Each number is 50 + 10 x the weight over its row's rms, rounded and kept within 0 to 99. Layers, rows and columns count from 0. The size before them is the row's rms in percent of the matrix's.

# layer 8 MLP down (transposed), 256x64, rms 0.228, rows 24-78, columns 0-63
115:40 58 52 52 38 61 38 54 43 69 48 44 69 46 57 41 48 27 40 65 24 59 49 45 51 49 52 56 42 48 45 33 63 52 50 29 46 48 64 61 39 48 59 40 52 40 50 57 49 43 46 67 42 45 50 44 48 46 53 64 69 63 49 63
122:43 62 48 50 49 35 58 48 50 41 50 25 54 66 18 37 55 31 50 53 57 53 42 40 45 52 63 53 46 58 37 51 32 38 59 54 74 50 51 53 52 45 50 38 58 52 55 43 48 31 57 44 54 46 48 51 65 65 45 52 42 46 40 43
101:53 55 38 50 40 45 75 62 65 66 43 48 44 40 64 59 48 60 45 37 40 46 65 40 62 44 70 52 47 35 55 41 55 50 44 57 66 49 71 51 47 41 55 54 49 36 51 43 41 47 63 60 39 36 59 56 45 52 33 43 47 35 51 61
094:65 40 37 49 65 44 45 49 48 62 62 62 40 41 56 45 48 38 39 36 46 73 44 40 50 48 48 45 51 70 48 64 38 52 40 41 31 53 42 57 49 44 33 56 44 44 31 59 57 52 41 57 59 52 57 64 43 47 38 37 60 70 58 43
105:48 42 43 43 65 52 52 43 37 45 54 60 53 56 45 36 46 38 51 46 32 46 39 45 56 35 58 57 47 53 75 59 41 53 48 71 35 33 49 43 32 52 47 42 40 44 26 43 47 60 43 48 62 53 48 39 61 46 59 46 29 45 45 63
115:53 42 59 58 56 46 65 46 56 47 41 53 35 60 47 51 33 45 47 55 35 33 28 48 45 64 50 48 38 57 76 65 39 44 34 55 45 63 58 50 42 38 59 46 38 37 48 52 49 54 28 69 61 61 42 43 43 54 49 49 46 57 55 55
095:45 52 44 48 34 49 67 35 39 59 45 44 43 44 47 38 60 46 57 33 40 47 64 49 52 43 67 54 54 31 69 44 59 48 45 49 49 50 47 49 56 54 62 66 39 39 75 45 55 55 56 63 48 68 65 44 60 71 39 44 53 52 42 42
091:48 73 53 62 51 34 56 50 27 60 51 52 32 38 36 59 38 74 44 63 47 46 44 44 39 52 42 55 55 36 58 38 57 46 44 68 42 49 63 45 64 50 60 48 55 51 49 51 56 63 40 58 49 35 43 64 49 59 53 51 48 70 44 44
105:29 40 36 38 28 53 55 36 63 49 67 52 46 52 34 50 49 45 69 58 63 39 57 50 40 51 57 44 44 52 60 49 60 39 44 63 45 59 42 48 50 47 55 38 55 34 55 37 53 43 51 58 41 50 38 52 37 53 34 70 51 64 32 45
093:54 31 72 40 59 63 54 62 51 49 53 41 34 44 64 55 50 33 33 44 34 44 59 52 42 38 44 51 46 69 67 60 50 60 58 53 59 42 52 44 66 40 67 37 35 46 48 54 35 48 55 51 33 46 60 52 47 50 45 55 37 55 47 57
089:37 40 55 68 61 57 59 62 68 46 61 43 60 52 52 64 38 43 55 34 51 49 27 51 50 55 40 48 57 32 38 63 67 57 55 49 41 57 40 53 39 51 43 54 53 58 42 47 61 71 35 65 58 63 36 48 55 41 47 49 55 39 56 41
104:69 37 56 72 52 37 49 56 59 47 51 57 69 47 44 51 52 35 55 29 44 39 48 56 62 44 55 47 44 61 49 56 35 53 44 43 39 51 35 47 52 47 36 57 56 68 50 42 73 56 56 48 46 67 57 42 46 59 73 42 55 55 48 36
100:32 55 57 60 54 45 43 39 60 41 46 50 46 43 43 64 52 45 39 37 59 31 44 41 32 47 50 40 46 44 41 36 36 58 36 58 44 65 55 75 54 37 58 35 41 64 56 59 37 52 45 47 37 59 53 37 62 41 34 42 40 42 50 54
096:39 36 59 56 45 71 61 69 66 22 64 57 49 63 68 47 38 37 55 50 47 56 52 38 38 53 55 51 35 49 59 45 54 56 52 40 60 38 47 59 51 41 59 67 58 38 59 47 55 50 59 59 43 37 43 47 47 53 52 48 66 53 56 63
087:70 33 50 41 53 52 52 53 53 40 42 56 41 23 62 49 43 53 55 46 52 52 47 39 39 43 36 47 45 39 47 30 49 49 48 71 39 53 42 58 50 52 67 62 48 43 59 48 53 62 58 47 64 63 44 46 54 56 49 79 48 66 49 35
098:60 40 59 59 37 52 51 36 47 41 50 29 55 61 50 53 30 71 56 63 47 34 59 62 61 53 42 40 53 41 55 61 33 57 62 58 41 57 59 56 47 48 46 67 45 40 35 49 35 55 57 56 62 39 67 61 45 36 55 62 50 50 56 48
101:55 49 42 45 57 56 42 38 49 61 58 41 40 31 56 59 52 48 28 58 42 58 48 63 45 56 37 58 51 35 58 54 35 53 69 37 28 53 44 56 61 39 56 50 58 48 46 27 38 64 46 48 58 44 46 57 51 50 47 65 52 31 39 36
101:59 44 34 24 41 33 42 57 52 42 46 54 60 47 41 64 31 64 38 60 27 47 52 33 59 42 45 53 62 54 45 53 42 51 53 38 42 51 68 59 60 63 39 67 38 41 49 53 39 58 49 37 47 55 49 52 41 40 46 39 46 58 44 46
086:53 67 49 59 49 51 59 57 48 69 52 39 47 47 43 52 59 53 61 59 50 62 52 65 56 51 65 46 53 31 51 55 39 53 48 54 38 34 54 51 36 54 69 50 46 50 37 50 57 39 55 61 48 47 45 59 48 32 46 88 44 51 36 33
104:44 45 46 54 54 35 57 33 47 33 34 51 51 51 39 50 31 49 50 37 59 39 48 56 58 59 39 39 43 58 55 52 52 53 55 56 60 55 55 52 49 54 48 68 50 60 60 43 60 67 31 44 31 18 31 62 50 46 47 57 52 53 44 63
096:65 46 42 43 50 53 62 39 46 43 44 54 59 46 44 69 43 46 63 47 53 56 58 41 42 46 56 52 54 26 68 46 36 43 50 42 55 58 31 44 38 56 61 55 73 60 61 46 44 41 57 48 58 56 38 52 58 57 53 49 17 60 58 42
095:59 56 41 44 36 57 51 46 56 38 45 41 72 66 64 46 56 26 56 57 42 56 43 32 48 64 50 47 55 47 55 52 45 32 48 47 59 57 65 45 54 50 62 57 55 66 56 43 37 53 41 43 49 52 50 54 70 37 52 72 48 67 39 62
104:43 63 53 40 46 47 39 56 50 51 47 36 42 47 57 52 39 47 47 56 50 48 56 31 73 48 34 60 66 36 49 45 64 55 45 51 40 47 66 55 73 34 48 49 37 64 36 67 43 40 50 62 40 67 51 42 70 47 43 49 53 60 44 48
107:56 46 68 60 51 54 40 58 48 55 43 54 55 25 31 53 65 68 57 51 46 48 50 49 51 55 50 21 70 54 48 48 45 55 47 38 54 40 59 67 48 61 40 29 58 56 52 61 43 48 39 63 38 44 65 54 53 53 48 50 40 48 45 36
089:64 43 69 46 47 54 52 62 54 52 47 52 55 61 52 57 40 43 52 79 44 40 34 31 39 30 53 47 49 48 54 29 60 33 45 51 52 69 32 52 37 41 56 42 67 37 51 58 45 50 51 65 57 51 46 43 56 57 57 40 52 57 50 44
097:31 35 54 42 63 46 58 55 76 38 58 61 53 63 37 45 40 50 52 23 38 63 63 40 50 48 47 44 55 40 34 31 56 39 48 54 43 48 38 47 43 43 38 53 44 57 45 49 58 43 38 60 53 46 49 44 64 42 59 43 48 55 64 40
093:67 53 41 57 44 56 34 65 58 57 51 54 50 42 39 55 53 48 67 30 51 54 43 46 59 56 55 37 48 61 40 48 75 64 55 43 47 44 50 75 59 70 60 47 35 54 59 39 50 46 34 36 49 61 54 44 53 49 63 51 48 51 33 42
103:61 59 62 25 41 70 63 49 61 51 55 68 28 59 53 49 55 52 57 59 45 55 69 41 49 49 57 39 55 49 45 34 42 47 34 43 51 47 47 29 36 43 42 71 42 47 48 50 61 42 52 63 46 44 51 54 56 54 47 61 37 60 53 56
097:37 54 54 52 48 34 57 50 50 42 66 25 59 44 55 46 26 54 61 37 48 63 61 64 58 80 52 55 44 48 64 52 59 59 56 37 56 59 56 27 58 53 45 46 66 50 33 43 52 45 50 46 50 46 51 48 44 48 38 58 52 44 57 47
106:54 77 43 55 50 54 38 74 53 47 60 51 50 35 67 75 46 51 52 48 64 52 44 46 46 48 44 49 46 51 40 51 60 58 61 39 50 59 55 51 31 43 55 52 64 42 49 31 51 54 80 41 54 40 58 50 38 53 49 46 56 54 63 46
104:36 48 52 44 38 48 44 52 44 31 51 61 42 54 43 59 46 29 39 53 44 39 31 28 49 48 42 53 38 44 49 40 56 69 45 30 40 45 44 41 55 46 43 42 34 57 49 43 67 49 58 49 35 67 50 49 45 38 66 42 35 53 60 43
098:44 36 56 49 60 34 41 42 53 57 51 41 45 24 56 53 41 51 41 42 45 69 54 33 53 55 43 45 63 20 48 45 47 49 45 33 52 53 59 51 48 45 64 53 51 40 58 43 33 77 59 45 54 50 57 60 45 52 49 54 60 56 34 44
100:55 44 37 51 61 73 47 63 62 45 27 41 51 60 59 57 55 56 47 44 43 46 34 47 44 61 38 45 43 59 47 28 63 51 50 67 44 57 43 57 39 48 22 51 53 55 47 47 50 37 37 31 50 61 40 48 50 65 51 55 40 41 45 51
102:45 47 56 41 56 62 62 51 61 63 44 47 45 61 63 46 50 79 48 51 51 38 53 63 59 63 54 52 56 54 46 39 64 42 55 44 46 44 62 50 71 76 47 30 39 42 53 59 29 51 38 40 41 60 36 53 50 58 52 56 45 45 61 49
091:51 36 44 48 60 52 37 42 55 46 39 52 56 52 44 61 33 57 45 35 52 67 45 42 71 46 58 30 48 78 41 37 45 51 39 46 53 27 38 48 54 55 49 51 36 51 47 39 36 44 45 60 38 34 44 53 50 57 35 60 48 41 53 55
099:51 45 52 60 40 50 69 49 23 42 48 41 47 53 61 57 31 45 59 47 51 54 49 46 31 52 54 56 51 43 46 22 49 38 63 49 57 43 33 52 46 48 51 57 50 45 46 73 45 23 45 43 35 53 44 54 55 65 38 55 51 51 43 49
098:50 44 45 38 70 38 46 31 55 48 61 51 37 48 59 55 56 56 28 42 49 44 51 53 62 54 43 51 42 58 42 39 47 55 39 37 39 42 70 33 56 56 67 67 38 55 57 51 44 63 57 51 58 50 43 34 51 58 29 52 67 64 51 51
104:53 28 55 65 49 39 46 51 61 47 42 44 45 61 55 48 37 45 61 39 63 57 42 59 45 43 37 35 47 63 70 44 34 62 33 35 65 49 50 54 64 45 37 41 56 40 44 56 55 54 52 42 65 68 48 58 48 53 56 57 40 34 34 47
099:50 36 54 51 59 43 51 46 58 42 26 35 33 43 51 64 53 48 58 45 50 34 43 58 62 54 44 43 50 37 64 38 61 51 57 61 42 51 42 54 34 46 52 57 43 22 38 49 56 37 54 51 34 60 51 49 53 58 36 59 31 64 61 54
098:44 65 44 51 52 29 59 45 45 43 50 65 39 31 45 60 61 59 27 39 54 52 61 50 44 44 52 36 71 43 41 43 45 36 48 45 48 50 46 37 64 52 54 61 51 50 53 64 59 36 50 53 33 49 41 52 45 43 26 61 40 61 60 57
103:67 61 38 46 47 38 52 68 51 59 39 51 53 44 37 52 52 71 51 50 57 32 65 51 60 48 71 41 42 55 41 56 52 60 48 62 63 63 49 57 47 49 44 45 38 56 64 61 52 62 58 59 43 49 42 42 45 79 37 63 51 60 48 59
104:45 48 68 40 53 41 68 49 48 58 51 28 40 55 41 56 58 51 57 59 59 65 56 75 54 45 43 58 62 59 57 56 40 63 32 62 65 62 47 49 43 46 59 49 68 45 44 42 34 35 70 54 46 53 53 62 45 52 51 55 64 47 57 49
095:51 51 50 58 62 52 52 40 32 42 52 34 51 53 45 59 51 43 51 62 66 68 32 42 43 29 36 67 59 45 37 58 33 35 50 60 51 58 37 48 65 70 39 45 63 44 53 37 52 50 52 53 50 56 47 40 48 65 54 51 59 70 51 52
105:55 50 40 41 55 62 41 55 54 48 40 33 28 49 69 39 50 53 55 35 35 58 54 49 48 64 28 60 47 55 54 58 44 37 40 47 41 69 49 27 38 28 58 59 46 35 46 43 42 49 51 57 48 42 43 38 52 57 46 47 47 66 46 52
092:46 57 50 57 46 50 39 68 47 50 61 43 50 43 54 42 42 77 49 53 60 50 45 44 44 60 55 39 53 36 21 47 28 50 65 48 50 62 50 41 50 36 44 42 49 57 61 41 49 48 23 39 54 38 49 54 60 55 56 46 53 30 39 49
107:50 36 41 48 40 42 31 62 57 40 50 46 42 45 53 44 41 45 40 60 59 43 58 46 62 52 30 67 60 52 56 42 33 40 63 60 33 37 42 46 58 50 57 53 57 50 51 71 44 34 48 54 53 69 40 48 60 32 29 51 47 54 56 42
092:43 49 66 63 50 43 54 69 53 38 38 58 66 56 41 54 51 39 46 29 60 52 53 55 57 70 61 67 35 47 55 66 59 60 49 63 39 54 43 34 41 43 56 53 57 34 37 52 57 40 52 55 56 56 42 50 53 47 74 53 39 39 50 41
086:58 55 57 63 48 46 56 53 44 50 59 58 49 66 44 53 61 45 51 40 61 72 39 35 40 52 59 33 54 52 50 53 26 56 36 36 56 55 61 32 52 47 43 51 49 61 50 55 51 85 60 44 58 43 49 46 40 47 56 57 48 52 49 70
108:53 52 54 62 51 50 57 45 52 42 49 41 34 42 55 42 61 52 44 53 36 52 56 56 50 75 38 49 51 43 67 33 34 33 54 44 50 38 53 46 61 31 52 70 53 66 37 53 58 54 60 41 49 58 49 50 36 37 46 20 50 49 49 48
100:41 68 32 42 38 60 58 48 51 63 41 49 56 50 43 57 52 66 55 59 54 53 43 52 71 58 56 56 59 32 68 43 37 54 60 47 42 42 41 63 41 42 54 54 54 45 52 42 62 73 40 50 61 55 58 54 30 58 36 63 47 40 44 62
094:42 56 44 59 36 60 60 55 47 50 53 45 51 31 48 52 44 48 42 49 34 62 46 52 43 41 55 54 48 40 32 64 46 50 30 41 55 61 54 44 30 76 51 74 58 53 64 38 53 58 60 55 43 40 63 29 53 41 55 56 60 52 42 51
103:38 42 41 52 36 51 45 45 51 59 49 37 56 66 49 53 59 52 55 54 40 68 52 42 56 70 30 47 27 57 55 44 50 47 48 34 45 27 64 45 52 62 37 57 35 48 55 42 44 34 51 48 55 71 45 51 64 57 54 48 35 53 50 64
092:47 39 54 41 39 46 37 39 47 55 35 55 45 60 59 57 47 47 50 55 41 53 63 52 49 36 68 50 36 53 21 57 45 49 40 61 25 41 41 42 47 46 52 41 50 47 36 43 55 31 49 48 55 48 63 37 50 54 59 72 30 57 51 43
102:51 46 46 50 46 60 50 51 60 49 57 44 40 61 44 58 61 47 55 39 26 47 56 33 47 37 60 41 51 55 76 69 39 42 63 60 56 56 51 76 60 46 49 57 57 50 40 63 50 51 46 57 61 39 45 31 50 32 49 37 38 55 49 42
096:57 46 39 39 40 44 50 38 44 58 53 50 41 60 53 62 39 39 24 32 58 59 53 65 56 75 58 58 31 39 39 61 36 41 43 50 46 55 56 40 40 30 55 55 36 58 47 34 45 50 52 47 57 47 36 41 53 49 48 42 56 48 63 53
# layer 8 MLP up, 256x64, rms 0.237, rows 25-78, columns 0-63
116:57 48 36 33 55 45 42 54 60 55 53 34 63 46 38 42 58 62 45 47 67 52 32 42 39 50 68 61 42 57 59 55 49 45 56 48 57 42 44 45 41 64 34 32 49 58 59 44 52 40 48 42 56 38 28 59 30 42 67 43 54 53 62 48
093:27 39 54 62 67 38 32 43 45 41 56 59 51 52 55 53 57 33 39 45 45 41 36 52 54 43 44 66 52 53 50 66 60 50 59 50 37 59 31 25 44 55 50 32 55 40 44 49 47 47 46 51 36 52 41 61 37 48 57 32 48 59 60 56
109:46 45 45 55 54 52 43 58 39 39 43 61 43 39 80 30 41 48 64 50 53 45 52 54 47 38 55 48 42 58 55 68 35 66 40 56 43 53 39 56 47 42 44 57 42 68 35 53 52 44 58 29 61 52 52 72 47 47 50 43 50 51 67 38
102:37 39 45 41 45 49 47 53 41 37 63 60 54 48 37 59 44 52 50 43 46 50 58 52 50 31 75 55 27 44 56 54 50 58 46 45 52 52 34 46 33 54 57 50 58 54 27 43 38 50 56 62 55 67 46 39 56 46 65 43 55 27 44 65
107:53 55 45 63 45 27 50 59 58 46 53 39 44 39 49 47 37 61 57 50 61 60 63 58 35 59 42 51 36 62 52 45 65 39 43 47 40 50 31 56 50 60 62 39 41 64 46 61 49 55 50 32 55 36 45 58 61 31 48 52 44 45 75 37
102:54 44 45 46 56 53 41 41 59 70 59 32 47 43 44 46 50 43 48 48 62 35 52 48 48 34 54 48 21 65 56 60 65 46 54 55 56 43 41 34 50 54 42 49 52 65 61 41 68 48 55 57 54 37 34 47 52 58 47 59 49 43 70 26
092:70 61 63 44 22 53 52 57 42 65 57 50 60 38 45 45 57 49 61 62 64 41 50 53 47 47 58 66 56 64 51 41 42 39 60 59 51 40 62 41 41 40 54 52 53 60 48 45 63 55 60 46 45 58 53 46 18 47 45 49 44 31 57 53
101:47 67 56 51 33 59 58 45 57 39 59 50 48 44 75 55 42 55 63 47 68 48 57 48 53 44 49 68 43 45 69 52 60 50 54 33 37 46 65 47 40 62 52 53 24 47 51 55 56 52 42 48 62 61 57 52 47 28 57 57 64 57 58 60
094:38 49 44 57 38 48 57 70 39 58 62 55 53 60 57 41 52 31 49 53 52 30 39 63 56 29 56 55 45 43 49 53 58 61 46 54 52 64 46 58 51 76 50 45 46 49 50 52 63 56 61 35 58 46 28 44 50 42 68 51 66 55 67 47
092:59 34 64 35 48 44 38 51 64 73 46 33 56 48 70 44 48 45 45 49 49 44 40 46 44 50 34 57 53 47 59 45 51 45 69 44 67 62 51 42 51 50 77 41 50 54 53 42 60 35 45 44 49 64 60 51 46 52 48 58 47 26 45 38
095:59 47 69 51 25 52 44 60 64 44 47 32 60 49 44 55 33 41 35 50 51 46 52 51 55 45 71 62 55 48 68 50 43 36 61 39 63 53 47 56 43 64 40 44 39 57 51 30 60 61 70 62 54 55 60 53 61 48 57 47 40 43 51 49
102:48 53 50 36 51 46 43 48 65 42 35 46 64 57 64 50 33 46 42 42 57 52 46 63 41 48 42 40 44 63 56 53 50 49 45 29 47 58 35 49 32 42 48 44 29 57 43 62 54 43 45 29 46 36 27 49 62 51 45 40 57 37 56 66
097:50 75 45 55 31 47 45 32 58 54 56 37 47 60 67 51 28 48 57 38 52 53 54 46 49 55 71 42 54 42 41 59 56 43 55 62 44 37 45 54 32 39 51 50 56 49 38 45 53 76 44 48 54 48 35 42 44 53 70 52 61 57 52 54
087:48 66 59 64 50 28 44 50 63 58 51 53 47 71 48 58 29 47 49 54 45 44 44 57 47 34 50 57 32 50 55 51 46 53 59 17 52 43 40 50 48 47 51 56 50 51 56 39 53 37 53 58 51 42 45 37 49 49 48 55 36 40 80 58
102:53 49 60 47 53 47 65 44 46 77 48 34 60 43 47 50 51 59 60 56 67 64 70 45 60 28 61 58 49 53 38 62 50 54 63 44 64 45 60 44 41 44 41 53 48 45 43 58 48 47 47 55 72 41 59 61 47 48 67 38 53 44 69 54
129:45 31 53 44 50 48 31 42 70 49 46 37 48 39 60 39 21 38 66 62 52 36 52 67 39 47 61 46 53 52 46 64 47 56 62 43 53 41 49 40 51 46 38 49 38 61 45 34 54 61 52 50 56 61 60 59 42 35 47 50 61 38 45 44
105:44 58 43 39 55 31 47 48 57 48 51 59 46 58 43 30 54 59 46 47 30 53 57 64 51 44 44 54 49 53 76 44 44 48 50 47 58 43 52 51 39 63 68 39 51 62 56 31 58 54 67 44 45 66 52 65 50 50 76 37 52 59 40 42
088:57 45 60 33 22 43 50 56 39 55 59 45 45 74 61 37 56 38 59 54 49 45 52 37 41 45 51 51 55 44 50 39 48 51 63 54 60 47 37 35 57 55 52 59 55 43 50 40 63 64 43 36 54 32 53 49 48 52 58 51 53 20 65 48
101:56 44 37 51 29 42 49 56 51 36 53 43 49 44 52 51 59 64 51 48 41 55 59 61 39 45 63 55 44 49 47 45 50 37 49 37 43 54 35 61 41 51 45 30 35 62 55 60 56 66 69 53 61 39 30 66 48 53 62 45 40 53 65 29
089:49 53 64 51 48 50 49 44 47 46 47 34 65 54 43 45 53 67 48 55 53 52 46 58 48 51 78 48 55 37 52 60 45 40 42 58 58 61 40 33 27 61 29 43 55 66 42 62 39 44 46 48 60 39 32 53 45 28 52 57 39 42 42 46
091:46 52 49 36 45 16 43 41 52 46 50 44 45 52 49 33 29 59 43 51 56 53 51 54 45 28 38 51 30 43 46 40 51 68 34 56 67 43 47 42 56 65 55 31 51 58 54 56 60 43 47 57 54 39 37 43 52 52 54 58 61 50 38 49
107:54 45 41 37 31 44 54 50 51 49 44 48 43 38 61 48 53 37 69 42 58 50 44 58 43 36 53 66 43 60 50 50 57 50 62 60 70 39 59 63 49 45 42 44 51 61 55 44 47 66 72 34 43 62 67 65 36 47 55 52 71 53 42 41
115:39 59 50 43 54 47 48 62 41 40 58 36 45 54 60 38 55 45 47 50 42 46 38 70 31 54 49 52 51 37 73 56 69 54 59 51 48 33 43 60 57 54 45 38 39 59 46 55 41 59 58 50 77 71 54 62 43 41 50 47 64 54 54 41
090:48 55 53 38 43 54 47 62 56 53 44 36 59 44 61 53 47 54 36 63 43 38 62 77 35 38 49 46 67 76 48 60 56 46 67 66 58 52 59 38 63 47 43 49 43 46 39 55 54 59 46 54 54 42 51 38 57 51 55 23 54 44 42 48
094:59 53 71 47 54 49 56 55 41 50 41 52 55 51 64 48 43 36 67 55 50 51 58 52 46 46 55 65 57 48 31 74 54 55 37 68 53 48 35 55 56 46 43 49 37 60 44 56 50 64 63 47 46 53 49 87 43 35 46 54 50 50 59 55
097:55 53 42 50 40 54 38 53 67 60 40 63 73 61 64 40 53 44 65 37 57 53 47 44 54 44 58 50 31 52 64 54 58 53 49 57 54 46 38 39 58 61 62 32 51 41 46 48 65 33 36 41 50 59 60 57 31 63 55 59 61 53 36 54
106:49 52 38 46 52 40 55 55 66 57 44 38 57 54 64 54 41 61 55 51 57 55 66 82 41 68 63 56 56 48 69 47 51 58 49 67 73 54 52 48 57 56 62 42 51 53 33 58 53 54 44 57 60 43 59 43 40 39 45 33 64 50 49 48
105:55 68 49 52 52 59 20 49 39 63 41 46 66 35 59 41 51 48 48 42 51 41 42 38 48 56 56 47 40 75 61 70 53 69 43 53 52 45 54 47 37 49 54 42 37 76 56 51 62 64 39 52 52 53 54 49 49 50 60 42 50 50 60 48
106:57 47 41 47 46 46 56 58 47 61 68 36 57 46 58 42 54 51 52 58 45 53 58 78 60 56 57 71 49 42 45 37 34 45 38 64 48 35 40 55 43 65 56 50 50 69 45 63 59 60 55 47 40 62 26 60 58 38 55 50 55 43 42 54
103:27 53 53 41 40 45 31 28 50 50 49 48 39 53 45 42 50 64 66 49 57 50 46 55 50 57 41 40 41 59 68 48 56 59 44 56 60 30 53 55 42 60 64 45 43 52 33 53 53 42 43 31 55 31 60 40 43 46 59 39 67 39 45 40
109:43 64 64 39 44 46 30 41 69 61 43 28 51 37 60 50 30 40 70 64 52 47 62 52 50 41 51 54 51 50 52 44 38 50 66 61 53 26 34 43 59 44 55 38 53 56 37 55 53 48 55 41 42 44 57 50 57 56 46 50 62 43 47 60
102:48 53 54 57 53 44 52 59 40 37 49 44 65 55 45 50 51 32 73 50 48 45 64 51 55 38 53 46 50 50 44 66 51 54 58 52 37 20 34 48 53 75 47 41 42 43 47 51 36 55 50 44 46 39 47 49 44 26 49 50 57 53 75 57
094:54 48 50 39 55 43 49 30 52 42 51 40 46 62 45 48 41 36 78 64 35 56 52 77 43 54 60 64 39 66 64 34 45 41 61 45 63 51 64 49 44 64 34 59 40 47 49 50 56 44 45 44 50 47 52 60 40 53 53 53 38 39 56 44
090:44 64 68 49 43 56 53 63 68 32 48 71 53 38 58 31 55 42 38 46 72 48 56 50 53 46 58 56 35 73 41 58 49 56 53 47 66 36 55 49 52 61 51 46 36 54 46 56 49 55 36 51 41 36 63 45 48 46 59 46 52 50 45 30
113:49 48 57 56 34 57 56 60 42 54 47 37 54 37 71 48 26 52 55 48 44 38 46 41 44 49 56 54 44 82 56 53 56 41 59 51 70 54 40 56 54 57 52 43 34 75 50 42 60 54 60 40 48 45 49 59 62 44 45 34 60 51 59 44
104:44 56 59 55 55 39 46 34 43 47 62 57 57 50 51 35 46 27 45 48 59 40 51 53 55 55 59 57 38 47 57 39 47 40 51 51 51 31 74 25 40 67 67 43 45 60 39 46 43 50 64 45 65 59 40 50 61 47 43 55 37 52 56 34
101:47 59 47 43 60 55 50 46 57 36 48 41 45 50 45 35 53 32 41 47 44 61 55 42 24 52 49 76 46 64 52 50 47 39 67 57 44 47 43 57 29 54 53 42 46 37 42 40 57 58 61 61 59 60 49 71 35 34 45 32 56 54 48 46
094:54 47 38 47 51 29 41 27 50 38 46 46 44 33 48 44 50 54 69 41 45 27 46 46 56 43 69 58 41 41 45 43 62 36 53 33 53 48 28 44 43 58 55 49 53 39 43 55 45 47 42 44 38 70 54 49 37 53 48 52 61 53 44 37
094:58 49 50 20 53 39 48 41 68 41 56 49 53 46 57 33 47 45 52 50 65 45 50 54 44 44 43 47 41 75 42 52 40 75 53 41 57 56 29 57 36 48 37 61 34 48 40 41 50 49 49 41 46 50 57 33 50 43 54 39 59 39 49 53
107:46 64 48 48 63 53 38 50 51 48 49 34 46 60 53 36 45 41 57 40 36 52 66 59 34 62 33 46 35 47 85 41 67 57 45 60 46 53 56 49 42 44 58 37 56 52 35 53 48 53 54 45 43 45 50 46 44 44 46 40 73 52 64 48
106:33 60 40 58 55 62 42 62 56 68 56 48 50 64 51 41 53 30 45 56 60 47 72 55 50 48 46 51 50 52 58 57 49 54 60 41 53 58 37 62 23 59 54 50 48 45 40 55 54 32 47 64 51 59 44 63 66 21 51 50 55 53 52 41
096:22 51 65 44 57 45 47 45 49 47 56 46 57 53 68 39 65 55 44 69 61 45 59 45 54 46 62 54 51 64 49 62 48 40 43 50 51 40 49 40 54 40 29 45 49 56 54 38 54 64 52 32 43 52 57 33 42 35 53 27 58 57 62 41
098:48 62 41 63 55 33 44 39 62 46 49 52 61 41 58 43 78 47 47 62 62 47 60 50 48 60 54 59 43 51 54 37 48 63 46 60 47 50 33 31 53 61 63 38 45 42 58 43 69 76 48 47 71 57 51 41 51 39 40 49 47 55 52 47
093:67 46 48 49 46 44 48 38 59 26 44 51 67 65 40 45 51 45 55 47 62 56 29 62 49 54 72 56 49 53 48 43 41 41 41 60 68 57 31 40 44 43 56 56 47 66 35 47 52 69 63 28 56 48 60 53 49 50 55 44 49 40 56 48
105:60 40 39 47 46 51 28 56 64 54 66 49 60 61 41 51 50 33 52 52 42 37 49 72 59 61 65 55 35 59 54 48 49 45 50 41 56 56 62 48 40 44 53 36 49 58 32 47 62 40 60 41 55 25 45 58 51 54 53 40 37 35 55 37
094:47 52 34 45 42 26 50 45 61 34 58 49 50 40 55 47 43 25 51 31 63 38 49 67 32 50 56 48 43 50 44 54 47 48 42 35 45 46 55 39 42 61 57 52 56 51 60 51 36 43 63 59 45 51 39 39 50 51 55 49 63 35 67 28
092:51 37 46 54 38 46 42 41 45 46 51 37 62 33 44 53 58 53 56 44 41 50 36 41 40 41 48 55 57 88 56 43 54 55 74 43 59 53 56 52 39 45 28 52 48 59 40 25 47 48 56 42 50 60 50 37 52 44 51 42 46 46 48 65
109:30 45 37 43 26 61 42 53 53 55 64 55 57 46 55 61 60 43 47 36 38 37 50 53 54 57 49 68 58 54 41 63 51 34 52 53 53 37 47 43 20 54 59 54 38 60 55 37 62 61 59 55 50 65 43 48 59 46 50 37 55 37 59 57
102:65 63 66 42 29 48 41 61 67 57 71 46 50 42 50 49 41 44 58 62 60 49 45 52 34 46 47 65 54 47 39 61 53 69 59 34 52 48 27 54 47 57 37 58 44 61 49 56 40 44 46 53 55 44 50 42 51 45 57 49 42 29 63 66
097:64 36 47 55 47 40 41 39 58 43 59 62 55 59 43 51 53 57 54 38 74 38 49 33 30 57 57 56 50 88 51 52 44 49 64 43 56 51 64 63 40 61 56 48 53 50 50 36 54 56 38 51 64 53 40 48 60 48 52 61 48 50 58 50
095:36 45 56 50 58 35 52 50 53 46 57 65 54 70 50 43 53 35 59 67 52 57 27 58 53 39 60 63 48 43 64 39 54 53 50 60 56 55 55 56 44 66 36 43 42 55 48 53 58 40 76 51 43 54 48 58 47 36 78 56 58 58 44 56
096:43 52 49 54 45 43 40 43 53 58 53 57 47 32 55 34 40 52 48 72 34 32 67 41 45 31 74 55 58 61 60 49 50 49 54 41 53 56 52 49 48 42 39 57 56 52 39 47 53 40 66 53 67 67 54 44 49 50 65 59 37 31 60 44
098:45 54 46 36 47 37 67 55 45 40 45 65 66 41 47 42 53 37 59 55 53 43 36 64 47 44 57 69 56 43 36 35 63 35 51 42 45 45 23 54 35 67 45 52 56 47 46 56 65 63 44 46 55 59 43 54 47 28 54 50 57 51 42 42
097:39 48 61 39 45 37 53 38 53 64 63 58 47 54 60 44 35 28 45 73 59 51 67 44 48 55 55 59 35 54 56 44 55 39 57 45 49 61 51 47 61 53 44 49 31 41 49 52 80 57 67 53 41 53 54 41 47 46 53 39 63 48 66 52